Weights of a small GPT-style language model, trained from scratch on English Wikipedia: tied embeddings, a variant of Adam for these matrices.
Each number is 128 + 32 x the weight over the matrix's rms, rounded and kept within 0 to 255. Layers, rows and columns count from 0.

# layer 2 attention query, 768x768, rms 0.0244, rows 20-40,116-136,212-232,308-328, columns 192-255
[[ 49 172  57 116  51 132 122 133  56 151 158  74 133 147 115 121 101 135 149 102 134 153 126 128 122 165 158 138  72 109 135  93 174 136  93 123 166 122  90 146  77 158  93 144 115  73 148  96 152 111 113 112 136 158 164 159 125  77 167 119 174 102 127 116]
 [124  60 154 151  89 149 134 136 155 161 191 137 108 138 160  91 165 102 208 147 150  90 132 105 160 163 122  79 119 153 191 117  99 173 153 106 104 113 143  87 106 153 201 172 115 196 134 168 133 177 133 152  85 199 130  80 156 140 113  80 121 135 126 155]
 [105 114 186  67 130 165 113 125 127 123 105 134 152 133 157 150 101 127 105 140 143 109 141  89 122  70 181 146 170  81  85 126 105  99 137  92 117 134  98 109  83 132  60 141 137 117 121 150 131  91  83 152 109  37 136 180 182 122 162  77 116 125  57  95]
 [124 173 136 149 132 137 119  51 118 175 116 162 153 148  75 119 125 135 116 184 121 144 141 145  89 119  84  89 119 181 178 149 124 171 108 181 150 108  85 123  84 143 156 103 103  83 144 117 150 173 175 121 103 105 132 110 101 136 188  86 124 144 149 177]
 [156 128  93 124  92 145 181  72 125 149 125 115 145 162 105 184 140 125 111 115 128 155 134 124 116 106 164 158 132 189  73  97 150 110 144 136 137 168 125 162 116  95 120 135 142 122 107  96 107 206 131 108 127 183 147 116 140 115 126 143 135 174  72  93]
 [135 157 122  98 149 123 152 134 122  87 124 160 112 165  94 139 176 100  80 114 120 143 191 144 102 200  68  98 115 173 142 125 101 120 129 119 146 129 129 137 157 114 118 171 128 126 109 145 152 130 179  67 107 170  96 115 125  57 140 149 142 171 138  69]
 [155 120 185 158 169  96 124 133 157 138 143 106 138 145 138 116 186 130 157 105 130  94 110 188 168 131  73 109 180 130 132 111 108 177 118  92 118 130 124 135 119 142 128  86 110 177 152  79 110 101 123 166 122 112  75 156  99 154 151 158  77 103 129 107]
 [119 157  78 108  60 176 190  71 148  93  89 131 145  79  95 181  96 123 104 127 138  97  72 162 107 190 132 151 176 147 110  76 104 113 122 105 149 143 109 159 101 128 126 115 108 117 135 166 129 127 144 153 112 180  79 102 197 102 129  87  94 115 194 162]
 [156 124 137 134 129  46 155 167 125 161  95  97  90 186 134 148 128 113 120 126 130  57 107 114  83 172  99 115 134 192 152 141 124  67 182 165 119 117 163 125 105 157  99 101 187 117 149  82 140 150 115 200 151 184 134 146  85 221 139 132 124 104 120 166]
 [ 73 115 108 124 145 180 116 185 137 115 120 111 119 102 166  79 125  52 121 127 100 130  73  77 156 150 131 149 152 132 119  80 114  90  14 156  89  80  85 135  75 109 129 126  73 112 153 161 159 139 143 128 136 118 118 137 145 115  89  74 107 198 143 141]
 [124 196 149 164  93 108 146 140 135 125  87 178 140 128 161 143 144 122  79 141 137 115 147 127 183 185  76 128 147  97 105 129 117  44 144 124 148 111  72 148 128 178  81 148 205 156 111 168 133 154 140 116 126 134  92 106 156 118  85 137 134 144 158 110]
 [187 140 102 166 121  78  58 157 117  89  97 164  95 149 152  82  72 113 135  83 124  95  64 112 106 118  77  84 145 167  98 122 122 135 143 121 132 101 139  71 181 135 103 117 147 152 164 183 119 108 157 130  94 120 107 152 138 115 150  97  88 164 134 110]
 [105 111  79  78 143 103 120 108 111 158 128 137 176 124 109 173 113 157 142 186  69 121 143  74 131 164  93 110 171  69 121 125 142 119 155 160  76 104  92 129 125 122 157 126 135 120 190 133 188 132  79 126 168 140 126 100 104 118 125 124 135 143 162 157]
 [134 145 158 114  85 113 135 127 138 135 105 131 159 142 115 104  91 120 106 148 146 143 140 107 176 101 152 148 109 168 157  83 140 133 151 153 145 132  90 137 162 121 113 138 109 118 102 184 148 136 120 122 142 139 135 117 116 142 129 134 140 150 156 115]
 [108 154 164 160 126 129 138 107 116 130 115  93  69 121 120 146 213 111 121 134  54 130 119 144 107 168 143 136 176 104 177  78 116 174 105 185  97 152 123 164 180 110  98 116 136 163 182  97  88 167 146 105 169 151  80 114  88 163 144 138 107 167  80 101]
 [173  97  95 185 187 156 100  87 159 182  56  83 146  98 115 157 193  80 157 173 127 113 110 149 135  96 185 147 118 180 139 122 168 139 134 111  94 103  80  87  75 141 161 110 122  96 114 131 171 164 127 143 148 160  72 117 112 109 169  61 138 107  97 130]
 [135 106 111 105 166 120 147  63 169 145 143 120 116 168  94  70 119  81  88 133 104 158  60 138 135 162 134 142  96 179 183 164 156 112 140 136 132  86 127 123  84 101  57 155 176 131 113 151 166  98 162 158 135 175 129 206  99 118 151 178  99 137 116 149]
 [130 105  83 152 162 145 148 132  85 112 153  85 122  99 125 158 171 137 140 120 148 145 115 118 133 129 168 117 124 111 117  93 164 124 167  99 154 145 117 129 101 133 133 120 134 145 106 142 115 145 123 144 124  37 127 107 130 143 121  91 124 100 127 106]
 [114 134 111 145 143  82  76 120  82 176 172 147 130 148 139 142 112 125 159 123 137 168 126 157 159 186  73 128 115 147 168 108 148  67  88 110 141  86 162 161 155 156 144  96 147 158 123 138 117 136 152 142 114  62 158 134 113 153  64 122  62 118 116 196]
 [127 133 111 184 177 100 154  95 169 117  99 103 128 166 112 111 171 189 111 146 124 101 186 122 100 114 139 129 116 120 149 132 135 157 128 145 125 139 115 131  88 130 123 113 171 107 102 160  96 104  84 141 113 104  78 118 150 136 153 134 100 138 144  95]
 [160 128 116  92 114 111 146 163 108 136  50 108 104 150  98 127 115  95 120 139 130 132 167 128 149 159 131 159 113 172 134 129  90 140 192  86  76  80 100 107 140 112 131 164 117 190 133 150 103 164 125 133 148 171  94  96 129 173 185 169 151  80 104 133]
 [125 160  73 108 122 121 159  98 131  96 132 134 118 166 130 112 161 138 152 132 168 115 132 114  66 148 102 181 107 111 155  83 112 114 137  99 146 105 141 156  80 178  86 155 141 160  80 111 159 114 150 111  94  80  83  92 122 118 196 143 136 132  81  94]
 [ 78  78  98 163 155 125 134  98 117 120 109  96 120 130 134  90  73 151 181 188 122  82 146 128 135 143 110 114 111 110 159 150 139 102 197 114 121 145 109 118 171 112 147 116 114 142 135 154 135 116 128  51 127 201 132  73 114 140 117 120 146 102 161  87]
 [107 109 154 158 179 113  97 156  68 129  90 122 169  72 161 141 100 131  51 110 166 125 127 112 107 151 139 175 127 152 111 125 134 173 160 136 166 124 134 162  80  94 162  99 116  83 178 144 116 154 148 165  84  81 186 146 129  83 185 129 196  87  52 173]
 [116 146 131 112 146 159 167  76 135 152 153 126 173 150  94 167  95 160 174 126  66  57 134  79  70 132 110 140 135 142 136  92 107 161 122  96 125  80 118 153 127  98 139 181 133 122 137 170 144 158  90 187  94 221 115 131 155 189 192 148  99 100  93 162]
 [124  91 165 158 150 135 154 141 108 146  98 146 113  82  46 118  88 153 162  91 114 143  81  77  66  80 168 140 174 122 126  97 139 115 106 126  98 186 147 138 147 116 156 207  80 143 169  68  90 157 138  95 135 178 121 115 108 170 111 175  86 115  99 110]
 [124 136 166 115 135  71 138 140  80 160 105  77  77 159 115 197 161 133 123 130 122 117  77 155 114 191 136  94 116 119 107  89 153 118 100 115 184 162 142 140 115 122 111 174 158 163 125 127 119 145 131 120 155 201 171 122 193 104 143 161 109 128 125 148]
 [181 145 116  87 110  75 143  96 120  88 101 127 167 139 130 146 118  69 143 175 125 128  97 126 186 169  98 112 168 102 117 107 108 146 101 114  78 131 117 135 178 126  95  90 127 182 125 113 154 157  92 112 120  64 164 124 152  92 141 136 118  87  67 150]
 [125 164 102 120  60 181 136  86 148 112  71 101 187 168 157 151 105 163 143  90 107 145 113 109 101 128 124 139 112  98 137  56 141  86 116 119 128 161 160 156  90 151  81 115  85 114  69  85 178 166 120 128 149  86  47 151 143 164 149 145 132 145 145 133]
 [138 129 112 123 149  96 101 167 125 141 123  89  99 153  99 104 106 132  64  79 137  92  99 104 169 153  48  90 120 138  79  83 106 134 103 115 124 130 141 145 135 129 131 150 211 174 157 115 155 131 120 122 156 188 128  93 124 195 184 134 127 127 133 119]
 [162 196 169  96 122 130 123 140 144  82 153 134  68 150 155 166 139 117 104 130 125 144  67 119 120 126  96 119 141 182 144 138 142 176  63 155 112 116 110 107  54 171 150 148  41 136 158 148 127 111 132 130 105 130 160 102 181  97 134 106 114 151 166  78]
 [126 127 196 106  60  72 162 155 157 172 108 135  99 163 183 104 116 146 177 129 119 118 171 164 180 163 138 138 135 121 151 126 156 137 136 201 139 153 128 105 159 122  72 129 159 114 106 139 119  86 125 113  62 109  84 135 186 148 103 148 166 142  87 104]
 [165 122  83 102 121 115 112 160 108 138 117 158 137 146 130 150 126 104 161 137 110 143 152 133 132 137 113  95 141 151  60  91 114 130  82 180 106 118 129  80 125 130 152  76 163 161 116 147 146 100 107 120 153  91 112 102 139 130 166 117  83 141 118 157]
 [130 160 129  71  82 122 110 114 181 117 123 153 113 104 159 134 134 116 134 111  59 160 149 100 130 162 121 131 106 155 135 132 138 137  89 101 120 147 138 160 159 119 129 150 212 116 126 152 141 172 117 179 111 109 137 103  90 131 146  95 180 147 110  92]
 [125 103 108 133 108 151 166 129 119 166 122 149 172  61 155 110 147  67  85  66 113 138 119 128 108 105 183 106  98 104  95 137 205 111 139 129  88 123  92 165 126 126 170 118 152 121 148 141 139  71 124  86 135 179  81 105  74 124 179 161 168 195 112 139]
 [117 123 123 219 139 110  95  80 143 127 115  98 107 143 123 162 153 166 130 116 110 134 145 137 100 154  96 136 141 131 149 141 102 111  81 183 186 171 115 135 135  97  97 150 117 126 152 121 160  99 128 108 161 180  56 160 118 170 131 174 121 110 175 141]
 [145 150 102 148 126 157 146 123 131 123 120 162 138  78 100 154 165 118 171 153 171 118 148 117  85  93 163  92  75 144 146 157 125 191 165 154 107 115 149 172 106  84 136 103 128 105 124  87 138 141 140 142 132 107 112  91 143 116 161 100 132 137 113 167]
 [106 108 113 120 122 135 141  99 116 109  98  84 138 107 139 149 153 104  71 167 107 112 142 151 159  93 114 107 126 151 158  98 113 144 145 139 113 165  85  98 151 146 103 129 132  93 154 129  94  75 118 188 159 125  76 155 158 104  90 149 137 117  97  80]
 [110  81 115 119 152 149 120 131 142 151 120 124 125 146 148 148 156 129  93 115 148 132  94  96 174 118 127 102 157 108 161  77 119  84 123  80 107 174 159 173 130 139 144  96  65 110 142  75 157 129 106  87  81  38 151 108 127  68 125  91 122 104 177 165]
 [133 113 120  93 146 150  98 159  96 134 167 122 162  86  96 132  99 166 162 205 162 114 145 144 152 211  98 161 170 129 133 154 198 143 118 107 104 119 116 142 188 145  86 112 148  93 155 102 163 108 142  41 167 168 163 163 100 100  83 150  54 154 126 189]
 [130 147 138 105 161 108 158 111 136 150 105 150 152 124  80  81 102 136 151 143 130 115 114  95  85 134 142 137 135 130  93 149 118 145 168 148 122 131 124 113  95 138 144 107 188 193  51 122  85 130 165 118  59 181  73 202 108 108 143 106 119 119 100 152]
 [134 181  79 132 124 131 184 179 126 144 156 182 140 128 162 109 140  90  46 150 124  89 112  78 132 126 148 125  86 159 154 142 170 107 133  75 140 126  69 110 125 165  88 114 135 114  90  89 173 142 143 172 141 121 165 106 100 153 162 119 152 145 147 166]
 [ 70 155 123  91 103 101 166 115 121 160 138 120 130 108  96 151 111 175 136 112 164 143  88 133 110 113 117 162  77  76 141 140  98 125 100  85  97 137 182 174  99 111 146 200 163  92 107 115 107  96 155 152 101 124 127 151 201 113 186 103 177 168  91 165]
 [137  78 113 145 163 113 151 127 163 106  89 132 158 123 133  96 108 101 163 122 122 145 163 111 102 131 164 162 120  78 120 138 148  60 167  60  64  69 156 182 136 129 102 147 113 140  94 172 134 138 128 124 150 115 123 124 112 175  83 160 154 131 165 125]
 [ 88 113  92 141 147 160  49 185  98 113 152  99 167 129 119 128  52 111  81 144 194 124  91  92 135  88 138 137 124 143  95  98 198 127  94  91 195 145 115 143  89 104 122 110 174 119  88 145  97 102 133 113  97  96 119 133 184 137 130 166 162 143 151 136]
 [140 187 162 162  79  79 155  52 168 124 129 100 136  76 151 203 157 141 157 119 138 158  80 131 103 145  54 116  87 126 100 189  69 136 146 116 147 151 113 117  95 116 119 168 140 142 197 145 147 142 100 127 118 151 151 133 146 153 105  72 126 139 124 112]
 [156  92 195 160 177 135 135 103 152 157  77 124 120 152 105 125 161  47  77 107  91 114 137 168  62 122 100 179  93 162 108 151 104 159 124  92 149 137 136 118 102 125 165 225 129  62 120 124 156 187 116 127 107 188 114 140  98 116 114 162 144 163 108 121]
 [170 123 121 177 112 134 110 172  59 129 129  88 116 194 170  93 180 131 196 120  69 106 119 141 145 163  95  71 137 183  65 128 104 155  73 162 138 115 178 107 110 107 154 153 185 159 115 139 162 132 127  99  78  44 167  80 188 104 125  95 152 141 133 140]
 [103 159 101  74 114 151 150 142 127 116 175  64 110 123  94 139 141 173 133 136 105 165 125 102 111 153  80 114 137 127 171 141 104 143 148  97 121 149 144 137 122 117 139 128 151 151 104 173 147 116 104 111  95 139  95 182 101 152 160 106 151  75 142 174]
 [ 64 174 131 123  20 108 140  76 120 117 111 182 209 112  71 183  99 108 159 150 117 144  98 105 151 195 118 181 155 117 120  85 129 120 165 134 174 122 110  87 158 127 138 103  97 155 182  83 142 116 158 186 131 179  84 163 159 111 122 186 115 168  87 147]
 [143 119 133 117 114 145  83 117 164 186 188 131  84 103 141 165 129 182 178 136  97 141  97  99 108  96  40  89 189 141  79  54 111 139 172 177 173 151 158 103 128  97 111 123 185 105 143  93 158  73 149 129  90 157 127 139 141 128 140 112 189  85  97  65]
 [130 141  86  95 131 110 100 129 157 103 184 178  69 178 146 125 158  82 131 140 115 147  55 113  73  86 160 100 176  68  77 177 105 127  79 180 129 118  97  97 103 179 135 109 124 141 138 103 182  84 157 148 102 145 122 143  88  82  64 107 158 107 155 144]
 [126 153 199  97  94 114 181 117 181 181 142 108 106 205 193  86  82 108 144 122  58 143 153  84 162 104 113 102 189 155 103 166 108 142 117 132 120 163 152 114 199 149 110 119 188 192 110 128 192  95 137 127  54 169 114 135 176 107 107 147 106 104 107 112]
 [152 143 133 111 116 156  73 151 114 125 139 104 121 189 136 136 161 114 126 135 132 157 143 139 115 165 145  66 108 151 142  72 148 169 165 133 115 117 170  71 135 138 147  74 126 141 184 143 166 104 119 111 154 177 172 110 124 136 108 135  95 173 160 128]
 [114 122  93 141 147 111 125 123 129 148  97  98 161 117  89 190  78  91 130 152  72 130 142 124 132 162 140 117 106  80 149 111  84 163 119 154 127 138 168 165 128 143 162  91 176  85 112  96 156 189 127 178 174  77  94 131 127 122 131  84  93  97 123 165]
 [173 114 135  97 164 164 172 135  95 192 134 164 127 118 103 122 120 106 172 146 195 136 129 152 123 100 155 142  71 155 150 107 151 148 133 169 138 153 109 150 124 122 110 103 113 134  81  81 116 131 121 101 153 102 103 174  75 120 161  75 188 121 185 167]
 [ 77  89 156 174 115 129 175 127 138  89  59 154 121 169 121 111 159  73  75 165 147 102 118 140 150 179 158 130  61 117 133  93 122  86 113 187  85 151 135 137 196 169  87 155 142 117 112 112 125 135 112  99 113 212 160 140 155 200 162 157 129 103 115  69]
 [ 65 167 140 224  69 166 111 193  96 129 118 147 119 108 142 165 156 119 129 116  87 161  95 132 175 136 167 156  98 104 142 121 104  98 147 102 106 138  90 161 146 162 159  82  95  85 160 117 121 107 153  94 184 180  54 122 129 130 157  82 167 105 112 116]
 [123 164  93 110 138 127 124  93 119 125  99 139 146 111 183 149 165 137  67 144 101 130  56 124 117 113 140 102 112 176 128 125 129 105 109 186 107 108  85 170 129 153  96 161 111 122 122 138 191 174 113 105 123  80 108 179 162 113 190 136 132 182  98 123]
 [104  77 117 147 161 116  77 162 124 149 126 182 104  96 108 111 211  82 156 105 125 181 130 133 185 137 132 139 116 111 149  53 174  87 139  25 130 119 114 143  89 182 210 106 133 104 158 142 129 143 121 126 126 120 170 128 109 124  87 104 133 133 167 188]
 [178 120 126 107 200 154 116 163  87 154 141 122 173 109 143  98 125 172 124 139 143 130 135 144 144 152 129 152 165 118  63  91 145 150  81  67 186 159 111 110 183 143 102 120  80 157 164  98 116  95 145 109  74 129 125 116 149 155 127 119 120 148 173 168]
 [114 106 179 138 135 100 172 118 105 112 145 150 234 149 139 110 124 133 160 135 113 137 128 158 144 147 140 117 102 127 152 133  94 135 123 140 149  82 113 117 164 125  77 155 155 120 164 136 105 122 138 102  90 157  61 109 123 153 122  72 124 172 155 107]
 [133 173 108 138 146 178 149 205 122 142  95 102  86 134 171 165  91 165  93 181 103  98  50 120 102 140 156 121 111  99 106  81 155 113 134  80 129 171  85 115 119 143 132 126 170 167  78 135 183  69 103 135 125 160 129 130  90 160 180 134 103 147 151 181]
 [ 76 152 120 118 149 138 157  81 120 163  64 105 125 106  87  77 168 163 139 112 116 159 119 162 134 109 154  89 100 139 142 127  92 148  59 188 167 132 137 124 139  74 127 135 149 140  95 105  71 127 127 129 188 149 165 151 159 123 173 150 128 167 111 134]
 [ 97 141 139 134 115 152 145 111 131  89  56 120 137 144 114  81  77  62  88 124 132 114 172 119 140 159 138 164 160  68 136 162 156  95 198 149 150 119 141 166  85 130 133 173 158  99 117 112 161 102 148 145 178  77 159  96 140 172  75 111 115 149 185 136]
 [127  70 144 148 121 133 131 139  94 131 142 153 132  74 107 158  62  83  65  84 132 116 151 135 142  92 190 121 132  92 167 126 117 141 148 141 160 104 109 107 141  96 143 145 152  71 110 115 139 131  80 166  52  28 170 172 148 131 162 118 169 106  91  93]
 [122 105  57 172 110  84 133  99 209 130 143 140 180  95 140 144 161 198 159 131 141 138 112 148 119  74  63 158 134  97 111 170 106 152  83 144  78 116 121 155  90 129 139 178 196 151 138 190 126 113 114 127  80 120  56 135 106 127 162 125 109  77 169 150]
 [132 106 170 119  68 112 117  92 156 149  72 151 155 130  72 142 102 158 110 118 116 185 101 184  66 108 130 103 166 181 118 126 124 101 102 152 121 181 153 114 118 138 181 162 131  85  95 140 150 150  80 131 180 172 115 109 158  83  84 147 132 128 101 143]
 [115 101 120 129  83  87 104 152 118  66 113 142  95  96 156 191 107 175 108 119 139  93 155 165 164 136  88  79 146 120  67 118  71  96 119 116 133 121 109  61  88 108 175 127 118 117 135 126 188 197  97 126  91 153 156 120 131 130  92 150 125 129 184 152]
 [118  90 104 175 165 110  66 104 109 122 146 100 132 152 128 127 111 100  91 115  89 125 170 161 119 138  89  71 121 128 111 152 125 107  96 102  93 132 130 112 139 130 145  88 133 144 113 137 136 122 107 165 127 153 154 148 150 101 151 147 119 115 151 100]
 [128 112 157 122  75  83 121  72 141 146 140 113 178 110  88 151 120 134 123 165 175 184 116 102 117 151 166 108  93  63  99  97 122 132  86 116 161 143 145 101 134 149 101 110 106 182 151 135 154 160 140 102  54 120  76 150 161  95 139 123 168 138 123 161]
 [164  89 123 104 144 147 115  64 161 158 149 126  84 105 132 110 137 185 130 139 142 160  64 143  77 150  81  94 130 159 119  82 111 119  93 178 131 104 197 121 101 113  84 100 154 127 147  88 121 117 115 140 169 178 135 105 170 122 188  73 112  92 122 120]
 [177 143  84 132 146  86  98 134 106 103  94 140 110 109 183 110  84 105  65 109 133 173 127 134 121  93  95 130  92 111 126 153 155 142 105 165 107 118  99  86  87 152 152 150  83  89 109 156 144  65 116 106 121 161 125 114 149  79 144  61 155 149 149 121]
 [ 91 206 237 132  50 145 101 138  98 123 104  82  90 127 136 121 118  71 149 157 138  87 141 119 111 153 106  70 163 168 109 140 146 144 106 166 146 210 138 139 134 144  93 137 110 140 136  82 106 163 134  95 122 173 146 110 185 148 117 137 105 200 146 131]
 [165 168 141 123 140 129 124 118 143 170 167 177  95 121 110 134 106 123 107 153  95 141 116 151  97 140  91 122 127 179 102 150 127 102 133 148 139 161 182  54 149 150 129 148 168 194 111 173 118 108 140 126 140 208  89 118 126 162 125 158 159  79 126 114]
 [116 116  91 107 125 164 108 107 140 135 103  91 123 116  77 152 126 200 169 157 108 177 141  86 163 185 120 145 143 126 163  73  78 178  90 159 124 138 136 143 121 118 133  91 164 132 135 104 118 119 126 121 122 161 173  71 152 168 150 154 140  91 129 121]
 [110 127 152 172 123 142 146 139 160 159  70 155  83 141 142 108 120  62 156  89 197 191  98 159 139 120 189 167 180 157 162 119 224 106 123 135 138 117 148 153 168  87 114 188 165 136 140 148 119 110 145 130 124 123 111 147 112 136 114 112 150 182 110 156]
 [114 141 183 151 104 122 139 141 123 123  47 124 145 129 107 154 172 131 117 115 171 157 138 159 121 160 152 106 174 147 140 115 101 155  96 187 176 140 113 113 142 151 112  90 149 119 128  68 153 113 184 112 120 195  76 109  99 152 172 145 139 141 148 129]
 [136 154  62 170  92 147 138 137  79  93 139 112 100  85 100 131 158  77 123 124 133 111 101 110 188  99 223 123 103  98 150  86 126 106 177 103 129 147 149 158 144 157  97 123 154  51 155 150 145 124 115 147 139 161  95 128 111  80 134  49 169 130 134 103]
 [177  83  90 113 173 122 163 173 106  97 140 165 128 133 139 116 143 117 133 112 109 114  83  61 139 141 146 172 118 134 139 128 178 138 134 124 120 135 122  89 170 131 137 149 150 124 102 130 150  95 122  95  94 173 110 171 161 120 115 177 136 139  75  64]
 [ 97 126 146 183 163 154 178 131 142 141  93 113 107 111 152 139 153  80  94 150 117 146 152  87 164  72 155 158 149 138 152  75 158 126 133  72 125 115 188 102 106  98 153 153  84 111 145  95 105 124  78 106 110  99 101  85 122 140  96 132 176 141 177 125]
 [159 110 116 142 160 116  53 160  98 124 149 108 210 122 130 154 130 156 176 129  79 161 125 112 174 175  99 118  98 149 116 145 110 170 104 124 144 142 144  63 124 106 143 119 132 197 137 136 100 183  88  98 100 140 113  94 133 130  81 183  91  91 100 144]
 [204 116 122 120 149 110 137  92 161 114 164 147 150 109 151  94 132  92 154  90 129  84 180 121  95  99 122 110 124 111 153 123 112 124 143 132 111  67 136 133 138 130 103  85 207 120 157 176 135 136 109 100  66 143  42 110 129 126 138  76 130  90  83  93]
 [107 145 118  72 113 160 136 153 106  61  40 167 113  97 111 117  92 109 131 151  89 144 100 104 172 107 154 143 152 119 123 144 165 134 188  85 109 154 108 162  58  98 147 133 115 100  90 130 174 174  56 118 132  86 126 121 105 154 183 145 110 155 175 198]]
# layer 2 attention key, 192x768, rms 0.0233, rows 20-40, columns 192-255
[[ 79 100  95  57  84 137 134 139  93 194 125 128  85 106 115 225  97 124  84 106 138 107 162 162  96  73 148 130 169 170  73 196 129 197  66  55 104 115 143 148  92 133 123 130 161 163  78  90 170 134 124 139  61  99 128 117 143  36  68 149  70 140  87 127]
 [ 62  85 120  87 121 143 155 123 138 125 114 127 148 137  71  46 133  94 124 111  90 141 105 206 103 109  82 102 100 155 130  71 113 101 139 192 111 124 147 150 162 125 126 144 120 118 145 153 119 162  87  96  77  94 100 210 102 127 128 148  27 110 158 148]
 [ 85 122 102  61  89 102 165  60 162  99 129  78 106 102  53 140 218 135 135 140  87  75  81 134 178 179 172 112 162  84  98 202 166 188  64 153 188 154 147 113  87 130  98 141  96 153 129  67 151 112 115 164 166  78 104 151 164  89 167 130 111 135 109 104]
 [130 155  29 127 158 101  44 150  96 108 172 127 138 115 144 185 114 103 132 153  86  73 156 128 108 142 159 111  80 145 110 170 153 141  91 165 104 186 156 109 114  85 107 139 148 121 207 172 100  92  74  83 138 152 119  63  66 154 168  73 145 165 124  78]
 [142 149 107 170 158 106 166 135 164 116 127 116 129 149 161 182  97 184 158 104 103 114  91 156 124 135  98 121 173 127 166 163 127 118  95 123 127 129  93  84 123 127  84 173 152 156 149  62 157 109 171 129 163 130 173 145 162 150 151 192 187 161 133 150]
 [170  57  87 149 111 114  94 157 129 112  36 155 167 157  88 130 130  64 101 137 164 115  97 182 148 141 136  87 111  73 177  67 117  80 144 141  87 132 170 143  79  90 127 122 120 140 150 172 103 123 126 134 157 149 108  91 164 168 180 106 120 128 178  71]
 [153 133 117 124 176 177 144 117 135  95 135 138  92 178 115 155 117 148  75 121 159 164 171 144 154 181 171 130 117  92 157 140 111 133 165  99  83 158 148 149 163 122 106 125 133 161 114 107 104 105 143  65 154 143 124 136 110  80 119 124  90 163 129 142]
 [105 116  88 155 154 166  88  94  66 113 126 123  86 155 207 164  80 115 172 133 171 154 167  91 187 150 137  93 116 150 138 102 113 131 158  89 118 143 114 135 143 131 180 115  92 123 103 116 214 171 129 136 161 106  87  86 133 185  52 120  88 117 173 144]
 [173  92 113 177 109 142  98 120 153 119  68 172 143 104 145 111  82 126  70 185 157 175 173 130 125 102 113 167 117  85 154  96 169  47 124 134 136 159 181 142 149 143 122 137 122  91  49 136 172 138 115 193  52 134 152 153 180 197 107 117 152 168 127 161]
 [136 129  97  97 109 143 108 106  94 118 152 150 143 139 144  91 129  99 111 137 164 131 121 112 110 131  91 132 128 144 109 126 168 147 166 157  68 128  97 125 166 173 185 117 153 104 105 168 135 113 103 138 108 147 125 162 130 234 161 187 139 100 155 126]
 [164 101 131 154 143 162 158 161 144 144 139 138 119 150 142  88 147 108 157 131 167 160 159  85  24 101 128 123 101 135 127 133 121 168  84  69 160 103 124  98 141 157 107 156 155 116 153 114 122 122 190  43 145 131 157 161 150 147 203 128  73 171 141 130]
 [113 119 140  92 142 149  93 107 127 113 109 117 150  48 120  87  89 119 160 112 145 144 145 130 133 168 106 142 136  50 143 108 148 149 123 116 133 143 124 221  90  83 150 179 159 135 110 114 131 150 146  94 131 157 120  88 119 114 104 204  67 150 153  97]
 [151 180 100  85 175 187  94  77 118 153 120 117 149 115  89  94 136 116 145 131 139 127 135 140  95  84 199 198 127 100 140 143 121 144 135 149 109 134 168 156 179 106 148 130 141 146 118 109 120 127 121 145 146 100 155 161  47 113 154 152  98 125 117 129]
 [159 111 131 107 126 163 135 165 193 118 108 112  77 105 137 140 136 140 110 125 137 158 166 117 149 103  91 119 121 151 142 105 102 171  96 176 201 113  62 134 134 170 131 151 161 156 156 139 174 141 141 161 134 108 129 112 188 138 140 112 195 151  91 160]
 [128 170 128 101 132 159 126 173 121 109 109 149 141 153 172 168  92 115 152 118 100 153 105  58 117  88  95  95 135 156  62 195 155 144  60 170 142 126 122 103  58  56 121 144 155 135 157  68 118 151 122 118 152 145 145 150 131 147 107  55 121 122 157 133]
 [142 175 134  65 115 173 154 143  97  98 101 150 100 144 150 116 101 152 105 142 157  48 148 129 151 156 155 161 103 103 127 121 114 138 164  95 118 129 174  88 113  94 164 108 126 161  98 118  92 184  41 197 183 124 163 153 109  91  99 110 110 110 182 112]
 [164 141 175 162  91 139  90 145 186 163 119 119  99 123 167 114 149 125  97 149 101 134 118 131 124  68 140  89 127 166  98 120 135 113 137 144 162 104 108 130 107 143 101 120  91 105 145 123 167  96  84 135 156  95  81 150 128 179  88 134 204 129 134 149]
 [107 146  97  45  93 125 121 138 133 148  98 125  54 148 133 146 158 161 119  84 152 187 179 115 164 112 131 149 161 105 126 145 129 140  74 124 161 103 117 153 156 131 123  88 139 134 169 111 109  99 133 105 123  85 121  77 128 105 160 166 168 111 155  76]
 [133  93 169 201  98 119  59 154 176 136 165 132  43 157 177 146 192 114 180 103  90 101  77 133  70 125 130 120 248 100  85 150 127  79 163 153 119 134 166 120 187 110  74 149 113 114 158 194 141  92 169 117 148 111 108 146 129 180 112 144 102 184 137  54]
 [126 160 134 129 153 144 141 121  98 127 103 162 142 138 133 149  88 123 184 130 134  52 143  61 137 157 172 112  72 118 153 119 121 121 155 171 113 100 111 100 158  94 167 108 163 116 225 161 155 181  55 112  98  99  92 141 185  96 128 142  81 152 120 142]
 [132  84  93 125 118 139  73  74  87 103 160 121  88 126 111   5 143  98 132 165  57 106 107 113 116 131 145 146 135 143 110 155 111 125 191  76 102 122 130  78  95 145 118 133 140 142 121  80 143 139 159  56 148  77 121 109  66 152  76 131 126 116 188 174]]